config.yaml
num_hidden_layers: 16
vocab_size: 1024
rope_fraction: 0.5
init: "normal"
init_std_o: 0.0
weight_decay: 0.084
lr_head: 0.0121
decay_fraction: 0.794
decay_shape: "sqrt"
final_lr_fraction: 0.0
max_steps: 6001
dataset: "wikipedia_en"
Each number is 200 + 30 x the weight over its row's rms, rounded and kept within 0 to 999. Layers, rows and columns count from 0. The size before them is the row's rms in percent of the matrix's.

# layer 10 MLP up, 384x96, rms 0.105, rows 221-257, columns 0-95
081,176,236,174,233,207,159,157,254,214,205,234,202,211,223,225,236,149,157,188,114,196,188,251,225,184,186,176,228,164,218,150,201,184,219,212,210,179,264,192,176,182,196,172,192,217,274,285,171,177,181,219,209,207,185,185,222,195,231,165,204,184,139,163,182,260,204,196,167,174,176,187,227,189,233,173,220,206,191,214,194,180,224,191,145,188,250,214,194,174,227,189,187,230,217,194,182
094,168,191,258,216,218,172,197,230,154,132,153,161,132,213,199,202,182,211,186,198,172,198,177,162,106,163,172,230,201,247,217,197,210,169,234,180,191,195,180,211,164,203,172,251,205,191,167,223,217,190,234,190,208,215,168,202,220,176,195,203,191,245,188,200,184,226,270,180,218,200,160,221,189,212,233,109,240,200,189,221,175,195,159,201,182,169,225,148,160,199,219,169,193,197,196,222
098,229,204,209,205,220,219,185,197,171,186,190,201,179,244,221,244,176,212,201,158,153,217,265,186,185,230,189,203,269,159,203,209,180,212,207,216,218,175,181,184,234,233,171,236,236,240,216,207,237,174,171,211,211,159,254,178,204,247,167,173,259,194,137,149,209,181,206,208,197,161,208,231,183,213,212,250,189,197,210,200,211,190,251,202,157,226,229,177,189,242,125,225,161,121,215,208
109,256,190,187,200,161,221,212,188,199,169,210,194,207,153,186,247,143,168,251,192,178,198,216,149,188,186,160,226,224,193,217,184,164,233,208,223,219,223,177,191,227,193,235,213,212,174,230,137,237,212,205,166,186,221,202,168,209,200,155,152,204,115,187,205,257,202,187,208,212,167,235,131,254,171,191,243,256,199,147,222,173,160,186,189,173,233,195,213,225,232,237,193,193,203,218,242
098,193,186,199,252,200,199,196,226,206,177,213,159,197,228,195,236,139,166,159,204,248,183,198,166,212,185,206,181,247,158,152,228,253,178,200,247,267,182,220,226,192,218,190,212,205,201,199,188,207,262,200,190,216,161,212,188,182,213,216,203,254,153,192,234,167,232,213,220,210,194,236,164,219,204,195,179,134,203,180,219,209,228,214,219,113,275,200,150,201,234,192,228,199,180,160,247
100,245,201,220,189,210,183,190,193,245,191,186,142,178,187,180,221,177,203,234,210,154,188,181,165,224,280,166,195,167,170,138,203,178,220,159,213,182,180,142,230,202,204,174,203,254,144,159,150,165,186,216,165,179,144,221,193,165,203,184,170,254,203,213,155,208,244,226,196,253,181,245,229,155,194,150,205,214,202,191,224,180,237,254,194,192,190,215,201,192,162,180,226,184,201,235,209
088,189,219,189,254,172,196,161,167,183,214,190,221,211,194,224,248,212,194,258,162,131,251,236,190,179,181,169,212,217,172,149,197,178,192,216,268,179,201,135,178,216,198,177,213,237,164,211,136,210,188,179,207,246,195,197,168,264,235,185,196,222,221,165,162,205,171,179,188,181,187,218,205,218,237,169,201,197,206,192,182,208,218,219,223,189,184,191,216,221,228,135,300,196,217,236,195
102,176,125,168,205,224,145,186,246,225,194,162,177,224,184,177,272,174,214,208,223,217,211,183,186,169,243,201,188,191,202,126,207,163,206,187,287,180,181,195,207,160,235,220,189,196,202,217,210,203,207,182,188,225,196,211,176,225,160,148,220,204,204,181,178,199,233,157,190,164,269,174,160,202,219,203,191,162,199,207,232,186,228,224,169,192,239,213,231,134,232,154,252,176,186,209,172
098,129,162,184,161,178,159,193,213,199,231,201,104,192,218,227,164,201,205,218,196,172,206,180,182,157,230,207,236,187,152,224,239,161,187,191,195,239,221,167,279,180,225,183,260,204,235,189,223,202,202,184,240,238,170,209,208,207,230,196,165,261,207,173,214,292,209,201,203,178,188,208,185,172,224,205,177,198,204,182,231,227,196,239,169,188,263,194,216,191,201,161,181,191,181,211,226
105,157,204,219,228,182,145,168,182,199,188,144,189,160,202,152,204,216,150,179,199,212,209,186,131,167,181,207,172,209,142,209,251,206,214,196,202,194,170,212,276,209,178,172,207,201,174,157,193,177,254,181,164,168,167,227,224,216,207,199,181,208,220,210,182,228,204,193,209,269,234,236,184,239,163,144,144,236,130,194,216,225,221,198,223,208,227,254,208,224,200,186,200,233,220,231,227
099,221,207,254,205,153,174,181,186,220,211,172,142,187,220,109,206,191,145,143,205,189,219,210,189,191,198,151,209,186,181,159,191,182,208,168,213,173,201,181,187,204,210,197,216,225,189,187,142,199,148,201,244,235,228,200,170,164,213,172,165,223,194,178,219,169,219,171,145,195,155,211,240,225,193,256,181,180,193,222,185,221,213,220,182,242,159,171,185,213,270,147,189,187,180,212,271
107,246,201,276,207,176,160,236,193,202,187,216,192,164,220,229,253,120,213,189,201,231,201,224,158,231,160,195,184,195,204,181,159,184,192,188,185,190,206,168,198,204,185,190,253,229,219,202,221,228,222,249,162,243,230,221,171,245,188,187,160,225,238,184,196,194,187,231,161,203,186,253,184,189,192,163,212,214,196,220,184,181,271,252,160,155,169,167,208,191,254,214,198,182,162,131,199
091,163,174,199,228,241,157,202,193,189,176,182,187,213,183,171,203,175,223,209,142,202,206,260,159,205,199,220,205,207,184,201,209,148,177,208,171,131,227,200,186,154,236,141,184,220,246,206,206,232,241,234,205,216,197,173,276,192,197,182,171,221,203,199,243,251,206,232,131,187,156,178,248,144,211,175,151,208,143,193,237,215,213,235,199,234,185,187,200,198,173,188,244,187,228,195,162
087,183,220,196,180,163,177,215,198,180,166,209,168,226,211,201,172,144,211,161,210,185,211,190,192,191,206,213,227,210,234,202,225,98,182,186,194,209,228,193,170,174,204,213,223,179,200,199,208,228,257,231,190,132,205,191,205,228,209,162,237,222,180,179,222,239,253,254,206,179,198,197,151,200,233,180,130,145,190,170,209,226,171,171,165,191,235,223,164,235,275,188,242,175,245,187,240
101,217,191,221,173,247,161,200,170,210,207,207,128,162,223,177,152,192,171,172,194,155,182,205,185,208,246,192,185,255,160,183,194,185,199,271,174,143,173,135,168,179,220,151,208,185,163,231,155,207,211,206,189,230,237,231,215,180,233,196,204,185,206,198,205,196,206,239,228,191,251,168,209,202,220,200,188,230,158,216,211,198,180,283,174,205,205,197,164,228,193,202,282,180,231,163,215
109,192,190,188,151,147,135,212,197,175,171,232,190,185,164,185,216,185,211,204,195,186,208,223,201,172,225,191,190,218,169,204,223,152,216,190,266,160,200,203,189,215,162,197,210,257,209,188,169,163,191,141,159,222,173,182,195,209,224,147,264,202,210,198,196,225,212,209,166,249,238,207,174,266,213,178,147,224,165,148,189,192,141,180,210,157,120,187,186,143,204,217,192,226,218,190,190
102,211,253,200,209,215,195,194,222,222,181,183,166,135,234,207,187,228,190,212,185,152,205,185,185,127,199,199,203,250,209,196,171,134,217,206,190,221,209,181,222,183,214,237,222,284,204,156,200,160,247,221,169,217,208,212,173,213,183,109,242,216,197,218,226,230,216,170,203,258,215,196,151,217,178,199,180,164,202,173,202,183,172,255,162,176,201,177,233,161,185,235,251,198,160,198,206
093,214,254,249,171,248,244,206,186,208,162,216,186,219,213,233,187,173,204,141,178,215,182,198,180,204,216,152,153,197,213,170,162,202,138,239,265,161,221,184,198,210,249,179,252,226,186,180,165,189,175,188,189,201,165,233,181,187,186,206,212,210,231,200,194,189,262,204,177,225,179,191,190,187,255,164,158,177,156,209,268,171,194,261,180,228,238,221,221,198,208,232,241,222,153,183,172
112,204,165,203,171,204,209,190,238,206,193,218,190,227,225,187,165,217,197,187,201,162,249,148,151,178,254,157,156,196,239,157,168,208,153,228,201,222,199,191,203,194,233,152,224,254,212,175,168,183,199,180,193,212,192,205,214,155,200,191,162,240,226,127,201,215,179,237,182,210,223,171,207,215,268,224,147,185,209,220,185,167,201,228,184,237,161,128,213,254,246,235,220,172,179,249,185
095,193,185,228,213,234,196,225,226,170,224,164,178,217,247,174,197,250,194,218,179,192,240,191,221,178,208,200,229,217,207,193,191,237,245,227,197,227,199,173,184,210,256,176,251,284,253,205,204,280,248,183,216,218,253,253,221,187,186,150,180,223,204,204,186,177,202,240,191,179,205,184,207,210,176,209,225,199,186,187,211,149,257,185,224,162,168,198,190,228,235,160,223,209,115,162,207
108,185,188,200,214,156,208,211,233,169,175,179,219,189,233,183,212,197,176,205,134,195,181,152,210,166,254,215,206,234,123,156,241,163,204,200,178,181,217,176,189,171,152,189,171,248,144,302,209,160,192,148,232,185,165,215,214,222,205,161,229,197,209,154,240,211,191,219,214,197,258,208,187,239,255,186,222,185,170,167,210,182,207,220,180,235,179,159,182,167,214,208,201,216,189,196,214
099,182,175,237,179,198,140,211,206,118,146,211,163,167,214,192,229,263,164,172,220,223,183,183,170,169,204,165,159,203,200,186,209,222,202,173,248,237,153,126,221,158,160,180,194,219,227,197,199,226,210,198,196,176,206,188,225,197,237,157,206,199,191,174,231,224,205,195,211,238,186,182,199,196,241,228,204,194,200,191,220,232,236,232,191,166,232,206,228,208,252,241,263,249,139,153,197
107,169,205,210,205,234,199,203,189,179,154,159,137,162,214,159,225,242,174,234,162,149,227,209,188,177,192,176,244,205,222,242,184,180,180,248,237,198,221,151,190,207,216,149,224,222,130,169,189,235,213,235,156,184,191,228,184,230,228,184,211,231,201,231,146,235,200,218,194,178,139,177,228,232,230,128,193,179,160,185,205,173,169,198,202,213,156,207,183,140,197,213,157,199,233,206,202
107,237,180,206,202,261,206,266,176,212,199,194,211,155,235,192,168,138,186,226,190,238,202,195,203,213,212,227,245,231,200,166,201,148,164,230,233,214,204,235,243,201,155,228,178,196,251,202,163,221,229,227,175,251,162,186,179,177,243,192,200,243,170,174,217,248,204,250,186,249,270,193,205,217,180,187,227,183,210,193,176,199,177,193,150,223,160,198,154,225,246,184,227,243,170,181,224
115,228,216,243,234,171,164,194,227,194,166,165,231,166,170,236,186,189,205,219,180,162,229,210,171,174,249,197,228,231,198,158,255,200,205,241,185,167,202,224,224,181,214,207,213,268,197,211,142,185,217,214,183,254,237,192,200,264,199,214,185,201,207,192,197,195,236,206,188,299,231,223,151,192,156,159,182,241,206,153,205,145,162,199,210,169,185,132,210,223,203,213,171,201,202,175,194
103,250,204,282,181,148,178,224,246,214,163,213,205,214,197,230,210,230,204,170,172,166,213,201,169,198,175,138,190,228,209,180,165,187,203,251,266,216,175,208,236,218,196,208,211,206,189,180,173,253,227,227,205,211,219,221,246,178,133,213,161,202,206,185,198,220,158,246,190,207,203,193,192,213,242,179,247,221,214,155,226,236,213,182,191,222,207,178,172,109,228,197,178,166,154,181,162
100,183,154,204,198,174,244,188,177,160,155,221,221,154,193,239,198,157,183,185,201,171,184,203,179,147,147,164,230,227,160,198,149,236,179,218,206,144,212,199,192,188,172,164,233,223,198,205,191,244,180,227,167,234,143,252,202,235,234,214,207,192,220,222,173,223,243,138,187,192,230,225,188,236,220,121,199,208,173,181,208,152,190,235,196,209,189,207,247,176,197,246,246,214,157,186,188
036,192,191,224,208,185,173,152,188,236,127,180,181,192,237,192,219,201,212,211,138,172,233,250,179,180,184,164,230,229,218,191,216,186,207,254,238,203,245,164,203,191,195,202,241,206,176,207,141,249,238,207,186,207,254,216,188,192,200,136,224,228,201,148,203,260,224,221,184,228,211,242,212,209,234,203,167,230,186,181,266,176,177,234,157,172,177,197,176,180,196,149,247,211,159,235,204
097,203,229,217,232,196,170,214,195,233,167,212,202,189,266,176,263,206,246,186,199,163,242,235,214,153,190,204,206,199,194,231,145,201,153,233,164,220,244,178,201,215,254,210,217,214,207,179,203,188,201,228,197,178,143,222,214,245,219,172,223,222,185,196,180,215,224,245,190,163,195,181,211,214,252,198,240,236,217,183,243,210,266,242,175,146,222,279,159,197,163,203,251,223,201,186,228
099,194,209,296,241,219,182,188,222,164,188,178,199,146,213,182,174,225,129,191,190,219,229,230,177,187,166,104,186,192,179,189,195,198,125,219,211,192,195,200,199,182,266,136,182,216,212,189,225,232,225,180,190,182,220,198,186,171,205,207,215,193,171,179,163,219,238,178,139,240,197,213,187,205,215,227,182,188,202,193,185,234,199,179,210,141,177,152,207,182,184,153,145,200,218,208,166
110,188,227,234,240,231,192,205,205,228,197,151,192,253,213,191,263,169,234,187,150,178,220,181,212,186,196,170,216,223,194,188,253,202,197,241,223,150,171,224,260,140,198,180,213,198,176,237,170,189,177,202,177,169,201,203,191,186,155,167,262,192,194,156,202,178,254,222,178,196,192,221,210,194,152,246,222,179,178,193,204,199,246,173,142,180,182,217,211,175,280,160,161,212,210,145,225
099,182,173,230,228,190,237,192,200,180,173,214,181,186,260,194,185,180,205,174,224,188,214,170,192,178,180,150,169,205,162,214,196,235,204,239,197,240,198,217,229,180,141,161,216,204,139,182,210,212,184,164,180,154,187,185,239,248,192,209,222,228,172,196,248,221,242,246,168,204,203,183,213,191,239,255,127,256,153,190,259,192,266,217,177,211,157,149,163,217,195,202,165,165,197,210,184
099,250,187,219,182,191,230,166,212,211,197,239,214,210,192,235,221,140,205,196,170,187,185,204,180,195,191,204,203,225,212,211,223,221,183,229,208,175,199,202,217,159,145,238,215,176,178,231,180,254,226,231,158,176,132,238,190,183,164,164,202,264,209,191,237,231,270,164,224,199,193,236,215,248,178,220,201,185,198,102,205,216,214,229,178,182,180,221,202,195,268,230,241,249,229,231,218
110,188,191,194,203,122,206,194,190,204,134,226,207,208,218,161,187,209,168,201,188,194,214,188,211,130,245,223,253,176,192,187,206,166,214,237,206,215,174,187,183,170,250,153,192,261,130,207,151,212,250,171,194,261,232,197,239,202,202,198,166,213,184,187,165,199,230,236,190,237,249,181,232,210,189,189,163,195,185,223,218,233,208,185,211,183,204,207,139,217,262,152,169,153,205,175,205
097,160,189,213,226,223,196,212,224,236,145,207,152,197,302,183,154,151,168,147,187,223,249,184,222,202,186,176,194,204,174,203,181,211,170,262,225,225,214,178,233,210,250,189,216,207,268,202,179,199,254,203,139,202,206,206,235,207,225,212,250,207,199,154,165,211,231,198,214,218,162,182,226,174,202,214,165,170,210,208,248,189,217,226,144,227,173,238,179,185,172,186,204,210,166,191,230
098,218,187,190,191,213,213,156,187,206,183,137,188,152,161,210,239,203,108,226,167,187,207,179,202,156,177,195,208,168,234,177,231,189,198,225,212,198,209,209,183,155,167,193,204,213,164,192,211,294,206,196,219,194,154,218,199,221,205,185,180,192,188,213,214,239,239,206,198,282,255,192,200,206,235,203,157,238,207,188,258,229,208,260,200,200,184,187,210,206,235,134,187,187,255,206,163
106,188,174,211,170,183,183,181,190,207,185,173,210,208,177,141,160,202,242,184,183,208,225,188,144,185,136,190,189,267,186,188,224,157,184,221,232,246,205,147,220,194,224,158,236,191,240,246,214,254,263,169,217,211,214,259,219,214,213,191,186,210,200,231,224,224,151,187,236,234,163,198,206,229,226,166,164,193,159,189,207,213,156,207,168,130,210,216,178,233,227,139,181,205,211,222,238
# layer 10 MLP down (transposed), 384x96, rms 0.0923, rows 221-256, columns 0-95
082,125,234,231,233,194,197,169,258,140,165,218,207,190,188,189,178,207,207,190,257,227,151,142,188,249,209,199,232,228,178,193,205,240,186,213,227,224,187,248,206,169,175,187,215,165,166,237,196,226,207,236,222,189,183,217,176,203,224,252,215,175,197,244,161,184,200,228,213,176,203,188,198,215,238,185,215,255,207,189,142,188,201,209,130,153,189,130,246,190,156,209,205,159,194,215,212
094,244,252,201,196,181,192,165,207,250,240,129,218,195,233,200,181,230,204,193,220,232,195,183,189,171,217,154,171,196,223,227,219,164,238,214,200,241,192,201,152,187,225,153,229,207,180,236,265,236,198,194,146,206,169,225,166,198,181,210,204,220,199,243,216,187,175,164,194,226,245,186,211,240,237,167,207,227,195,227,213,211,156,151,165,150,182,147,207,160,160,240,128,216,216,174,202
094,196,187,218,156,222,221,208,195,204,202,217,253,187,225,267,162,237,237,174,255,208,237,199,203,170,221,223,205,247,163,246,191,219,239,227,229,216,170,145,162,216,233,222,221,217,232,168,207,166,130,222,240,204,221,212,176,200,200,204,193,215,220,213,238,209,187,233,194,170,171,149,233,251,240,183,182,232,191,213,174,219,148,222,242,188,200,154,175,214,160,224,203,162,281,218,200
108,247,205,165,268,196,224,201,169,213,244,188,173,220,227,240,224,164,157,257,159,259,215,237,177,220,182,220,186,213,207,201,113,175,197,175,177,246,184,254,222,183,173,185,201,224,223,186,242,206,239,219,202,193,245,193,240,230,184,213,210,205,213,229,228,203,202,182,155,216,186,164,220,168,165,199,201,223,151,217,207,232,233,223,175,179,241,198,149,183,184,157,155,192,247,236,170
102,170,182,174,165,234,215,213,211,253,204,225,186,212,229,190,215,186,208,190,238,251,171,213,193,271,209,224,155,184,163,176,224,207,216,182,175,182,183,206,224,185,158,198,220,173,244,211,223,223,210,235,270,165,160,179,182,168,193,259,180,216,215,198,240,184,107,217,182,209,167,241,148,242,154,215,216,134,259,196,184,196,173,204,168,226,158,217,189,230,196,209,223,207,205,182,234
101,221,166,181,248,117,231,144,170,216,226,154,206,251,262,235,255,211,263,226,171,162,178,192,194,183,211,190,211,184,222,179,195,162,239,167,165,193,183,177,230,199,169,157,241,211,192,221,192,221,241,197,201,216,212,190,223,155,173,183,225,189,216,232,229,216,210,181,186,169,160,169,144,243,236,164,247,223,175,199,244,193,175,186,231,235,208,215,220,199,197,209,197,184,261,219,202
085,232,186,244,181,209,212,216,208,239,232,208,218,265,201,198,216,185,217,202,213,175,230,198,257,191,225,206,209,214,148,137,187,217,237,219,201,252,171,194,163,228,202,228,209,183,230,197,136,204,167,179,201,231,230,157,148,197,207,198,180,194,163,224,139,235,218,200,204,190,188,198,188,278,244,207,172,275,257,189,186,214,210,147,273,196,200,225,193,218,244,186,193,198,210,213,245
099,207,194,175,176,215,197,196,269,219,154,205,168,163,234,144,213,224,208,143,271,208,156,194,241,198,178,241,172,194,206,199,225,232,223,232,161,232,214,156,152,199,202,227,252,175,206,189,201,176,213,203,193,193,228,178,182,207,204,180,231,181,248,184,177,215,237,262,229,213,169,229,223,192,248,207,209,229,202,210,160,162,193,155,164,204,189,261,170,157,178,251,240,230,214,164,164
101,229,193,173,210,171,217,228,241,216,217,230,240,252,209,181,182,144,197,184,229,208,225,190,127,265,221,191,196,168,174,221,167,200,193,194,213,188,209,206,194,228,224,227,157,144,224,217,252,202,246,175,131,241,196,221,181,182,198,186,154,191,167,184,154,169,206,228,239,174,166,232,185,189,193,162,221,204,260,227,129,240,223,172,194,208,221,179,141,202,210,246,228,192,202,205,224
108,224,184,159,190,213,227,205,216,197,189,208,164,207,180,194,222,212,198,178,201,257,216,147,209,237,208,238,181,201,204,205,177,155,228,183,141,225,231,274,206,214,159,172,142,184,252,207,191,181,268,141,248,152,202,191,211,198,218,235,220,141,169,214,225,190,187,176,231,182,202,214,194,194,206,248,225,206,142,214,142,233,167,202,259,144,206,237,225,227,199,210,161,195,186,218,211
100,163,206,222,211,165,236,227,221,239,142,158,189,206,246,267,215,266,161,179,181,207,181,232,213,241,174,243,157,228,127,171,240,206,185,161,223,170,170,255,193,193,219,240,179,173,210,164,249,154,187,167,189,156,228,195,213,169,189,167,209,208,225,197,207,159,251,212,221,173,235,241,204,180,173,206,210,244,182,229,186,145,184,194,227,195,226,186,180,210,201,209,191,222,186,185,230
107,163,184,233,215,253,205,215,246,203,189,216,190,170,178,212,165,187,216,189,197,156,209,192,167,170,219,214,219,236,136,195,242,214,178,217,175,175,153,257,259,231,211,178,229,188,173,121,168,186,223,214,235,208,143,242,208,183,178,261,206,235,185,219,204,161,226,208,206,167,208,154,216,235,243,224,201,219,251,196,235,199,222,183,219,234,213,201,229,141,216,255,209,185,198,250,221
096,224,210,160,157,230,250,231,186,244,156,210,225,212,187,198,229,202,253,215,188,207,193,169,170,202,206,197,174,192,199,229,202,285,239,174,192,201,171,216,224,155,197,232,196,183,245,171,249,176,248,274,182,208,241,171,172,204,222,236,203,215,188,249,167,199,213,135,152,233,179,246,207,247,181,179,185,208,204,192,192,194,260,207,150,212,195,209,197,235,188,210,222,187,205,249,146
092,217,198,182,185,223,204,238,247,209,215,165,186,206,221,147,210,171,160,193,151,214,174,171,201,199,168,203,181,186,199,191,228,229,243,201,153,187,233,176,161,199,155,211,109,122,194,229,228,166,214,241,177,152,173,155,243,204,257,217,198,227,167,200,138,180,237,147,205,205,237,201,198,164,201,180,186,206,240,220,150,214,229,165,250,190,226,215,180,161,205,196,204,212,196,229,210
102,160,177,194,192,239,143,230,168,267,174,243,227,180,202,227,204,150,211,205,219,250,162,220,184,182,166,195,182,195,188,224,202,184,208,230,210,196,184,166,158,208,221,206,215,210,164,186,229,216,221,206,193,241,173,291,187,230,215,208,219,187,192,222,220,159,203,189,233,125,188,128,214,216,238,238,188,218,161,176,207,242,112,173,189,193,212,203,201,161,245,186,211,168,230,186,191
109,187,196,222,226,182,251,225,213,193,162,196,192,167,191,216,216,182,214,228,243,232,179,164,153,180,186,211,141,200,207,170,203,201,172,167,199,188,163,228,207,218,251,241,124,130,245,185,215,239,198,218,205,218,229,197,135,143,236,229,207,133,221,237,194,121,187,220,191,204,216,203,209,181,184,256,187,225,222,203,183,201,203,167,166,201,214,213,235,210,220,227,220,258,153,191,197
104,216,238,179,196,229,183,282,175,211,209,179,164,244,135,211,214,149,207,209,151,255,173,210,177,241,277,246,176,216,224,200,180,190,173,230,187,211,249,200,161,235,200,224,198,201,236,200,203,183,162,248,234,200,220,244,254,204,196,220,221,192,238,187,211,185,176,177,187,202,259,230,206,155,232,143,183,213,186,192,239,188,196,238,229,179,167,181,183,237,188,245,212,207,228,202,177
097,181,221,257,131,188,170,190,251,222,183,190,194,230,201,192,193,225,242,200,160,221,181,181,184,181,233,179,238,187,180,214,198,209,234,138,221,239,224,229,146,208,195,212,159,215,182,212,191,219,172,153,192,229,196,239,193,187,141,193,187,198,220,291,206,181,228,163,172,186,229,164,198,223,211,168,198,220,238,179,208,178,157,215,173,210,175,137,132,208,202,139,243,180,223,213,233
108,188,203,169,161,206,232,210,162,196,172,219,120,231,210,188,168,196,181,230,195,204,183,183,187,201,217,270,255,190,173,189,241,188,204,173,196,179,216,178,178,206,192,214,153,174,209,153,221,203,211,202,224,164,195,228,132,217,209,156,246,214,206,191,185,209,192,167,199,188,179,176,176,161,194,218,227,207,271,205,126,165,193,177,147,229,211,217,137,221,253,220,164,141,156,182,229
094,232,197,211,224,171,199,199,219,174,207,155,235,152,190,161,142,167,200,204,241,181,219,222,164,196,165,220,191,152,232,239,209,167,183,191,206,174,197,185,240,146,175,209,157,198,248,209,212,186,131,140,141,133,188,201,233,154,209,180,223,209,217,220,164,209,183,185,223,234,223,184,189,202,149,145,204,239,226,221,253,175,192,183,202,213,197,185,197,158,248,240,144,197,205,174,197
103,148,185,222,165,220,200,233,189,169,228,211,223,196,214,219,165,178,261,233,169,237,160,210,200,190,248,246,136,223,214,251,189,221,181,215,215,181,275,210,221,214,234,198,221,236,257,203,150,177,157,163,237,188,175,228,225,201,192,210,216,166,174,239,234,178,173,206,230,184,156,247,239,200,193,163,183,183,202,191,212,182,143,223,224,216,191,173,179,207,176,266,234,174,236,167,214
105,221,216,193,196,139,213,177,186,236,209,187,178,163,233,174,226,205,143,210,185,205,162,148,195,264,143,198,157,169,186,225,233,168,206,143,212,187,206,198,198,198,182,162,111,203,231,211,176,168,179,185,174,169,178,204,230,229,202,193,193,218,206,242,204,184,209,149,237,150,232,210,199,152,264,187,243,191,193,160,140,201,165,183,247,170,206,203,195,182,234,236,222,210,227,232,196
102,248,195,211,183,192,224,198,240,220,183,171,170,183,250,197,206,156,212,207,220,213,203,210,243,201,172,203,153,139,201,200,199,239,209,169,146,223,218,163,243,171,221,286,226,207,146,163,187,253,161,233,232,258,172,169,207,229,155,204,250,197,198,188,236,200,122,217,194,244,187,177,192,137,204,212,186,197,158,187,185,256,225,178,213,183,190,235,207,201,169,193,196,200,207,194,206
114,201,228,245,163,246,243,131,234,176,186,222,191,246,191,169,198,204,261,203,195,230,215,213,251,189,247,226,208,194,172,180,220,177,202,167,134,168,193,215,206,176,183,174,237,195,187,184,161,197,186,188,223,232,204,144,199,173,172,238,222,146,205,233,182,158,219,216,190,235,238,193,212,232,246,247,204,180,161,254,186,242,143,193,156,169,208,207,229,236,207,237,176,204,210,162,226
107,207,219,185,234,203,192,215,228,208,210,232,137,142,192,236,199,181,210,205,198,208,156,190,140,197,153,177,174,130,166,252,205,180,212,205,241,216,202,213,163,174,170,255,221,118,180,225,185,212,208,200,228,168,224,205,205,188,191,201,237,208,245,214,208,186,194,232,135,155,185,215,265,132,184,198,174,188,242,213,210,220,170,154,200,241,198,225,173,248,198,167,209,197,188,240,205
098,183,180,209,234,205,220,202,233,219,226,213,216,200,204,256,208,183,256,200,208,196,200,157,183,192,262,194,183,239,204,253,205,205,195,201,205,211,216,145,216,213,220,171,178,148,214,220,177,212,177,259,191,122,216,220,144,226,149,259,185,207,249,195,184,212,190,219,155,211,232,195,184,227,248,237,218,209,136,209,157,223,203,238,214,289,214,194,205,167,185,170,195,200,191,182,148
103,285,177,179,234,155,223,213,250,210,232,218,142,213,222,222,202,204,230,240,225,143,173,229,210,243,194,188,186,222,211,241,203,227,183,189,194,247,126,253,223,153,150,154,190,241,195,202,196,224,235,207,197,223,175,228,157,243,201,147,179,233,188,210,194,194,178,201,211,250,221,188,232,198,182,194,187,180,156,203,191,192,148,167,213,154,181,200,228,205,182,185,176,241,208,243,174
026,241,198,164,183,159,193,187,181,215,213,198,256,248,231,179,194,164,194,224,192,198,265,227,206,167,250,179,218,210,163,174,218,186,171,206,191,209,182,247,248,172,169,222,179,187,225,245,210,185,235,243,193,187,153,213,179,131,152,232,181,220,162,189,220,223,217,172,171,172,191,164,251,236,200,210,185,184,227,228,225,245,203,175,135,240,215,167,178,209,186,240,174,152,195,133,212
096,153,192,146,215,179,219,229,186,176,206,189,168,200,184,157,160,208,179,176,183,220,250,182,174,196,161,187,135,171,253,186,234,177,265,223,209,193,211,168,170,215,206,169,150,226,255,176,163,116,190,205,175,212,191,252,253,211,200,163,208,178,227,222,214,239,195,210,199,164,221,218,202,198,191,230,185,226,221,209,241,185,209,222,173,211,194,218,211,264,134,171,200,188,151,155,186
093,219,191,164,183,212,185,240,176,190,215,194,208,207,209,192,203,171,171,208,188,197,250,161,185,203,214,232,221,195,177,213,177,225,274,218,169,236,240,203,200,188,232,186,202,197,211,249,204,216,222,118,213,208,253,207,134,168,189,237,220,189,169,182,218,188,219,174,125,222,173,158,217,169,158,204,116,280,209,209,213,223,157,248,173,209,180,237,190,214,176,208,209,228,185,152,183
108,220,226,212,192,206,240,150,225,193,242,227,169,247,195,210,202,185,174,177,123,155,222,169,223,237,144,205,185,221,186,241,167,242,255,225,212,173,196,191,210,225,192,236,207,200,191,174,211,138,215,221,181,225,189,229,196,154,173,204,237,199,188,222,205,166,213,166,145,179,175,239,248,219,236,135,220,194,183,177,176,252,193,187,187,187,216,187,220,186,220,186,138,195,263,256,221
104,203,205,168,219,189,222,187,247,175,232,217,233,182,241,143,186,203,127,198,171,214,162,223,176,164,232,205,218,202,248,264,192,168,254,171,209,203,223,240,196,224,250,192,206,199,117,197,217,193,191,247,178,168,248,186,161,217,214,184,197,216,200,223,230,166,238,206,211,187,141,221,178,179,176,198,201,220,254,235,185,200,163,255,188,211,207,173,174,183,223,177,261,169,249,210,198
100,191,216,183,175,205,232,191,221,189,205,157,158,170,172,193,236,205,203,202,182,210,219,206,234,173,156,221,281,250,198,207,195,154,243,200,168,205,161,264,126,194,223,258,183,168,201,201,166,121,235,181,157,170,187,174,179,210,211,193,247,200,209,178,129,214,202,153,205,209,179,221,185,195,177,193,213,192,168,256,170,210,183,149,189,209,180,227,189,179,156,176,199,212,187,230,244
107,186,218,205,170,147,147,156,232,243,192,204,242,246,190,220,213,176,192,181,143,187,244,189,232,199,172,251,212,205,190,184,170,221,176,202,134,223,229,175,211,184,203,172,168,193,224,212,200,137,190,204,258,179,178,230,230,214,165,216,190,207,183,173,218,187,175,215,212,209,204,183,170,200,165,173,266,216,148,217,241,180,223,226,143,170,269,150,186,210,180,244,186,173,188,172,253
098,175,165,204,186,204,213,191,195,224,164,199,237,251,190,209,226,170,231,175,145,200,219,205,230,146,109,184,170,210,187,199,165,228,151,266,173,147,224,209,202,181,242,197,239,146,162,170,190,149,211,232,195,194,233,248,188,205,189,196,223,186,179,187,225,215,213,203,222,218,208,222,158,222,153,142,191,188,273,193,236,197,212,210,232,259,203,221,168,198,221,228,173,161,205,210,190
097,212,199,216,203,227,155,215,167,253,234,222,208,232,224,171,220,246,235,246,199,209,196,151,189,262,187,215,224,227,170,216,165,240,130,198,176,242,205,208,233,241,287,249,166,169,193,170,206,158,171,162,164,222,232,219,161,156,201,188,159,229,184,194,230,215,188,194,199,158,186,188,189,254,217,219,244,141,219,223,192,228,189,175,196,189,205,229,197,236,193,215,194,164,168,214,212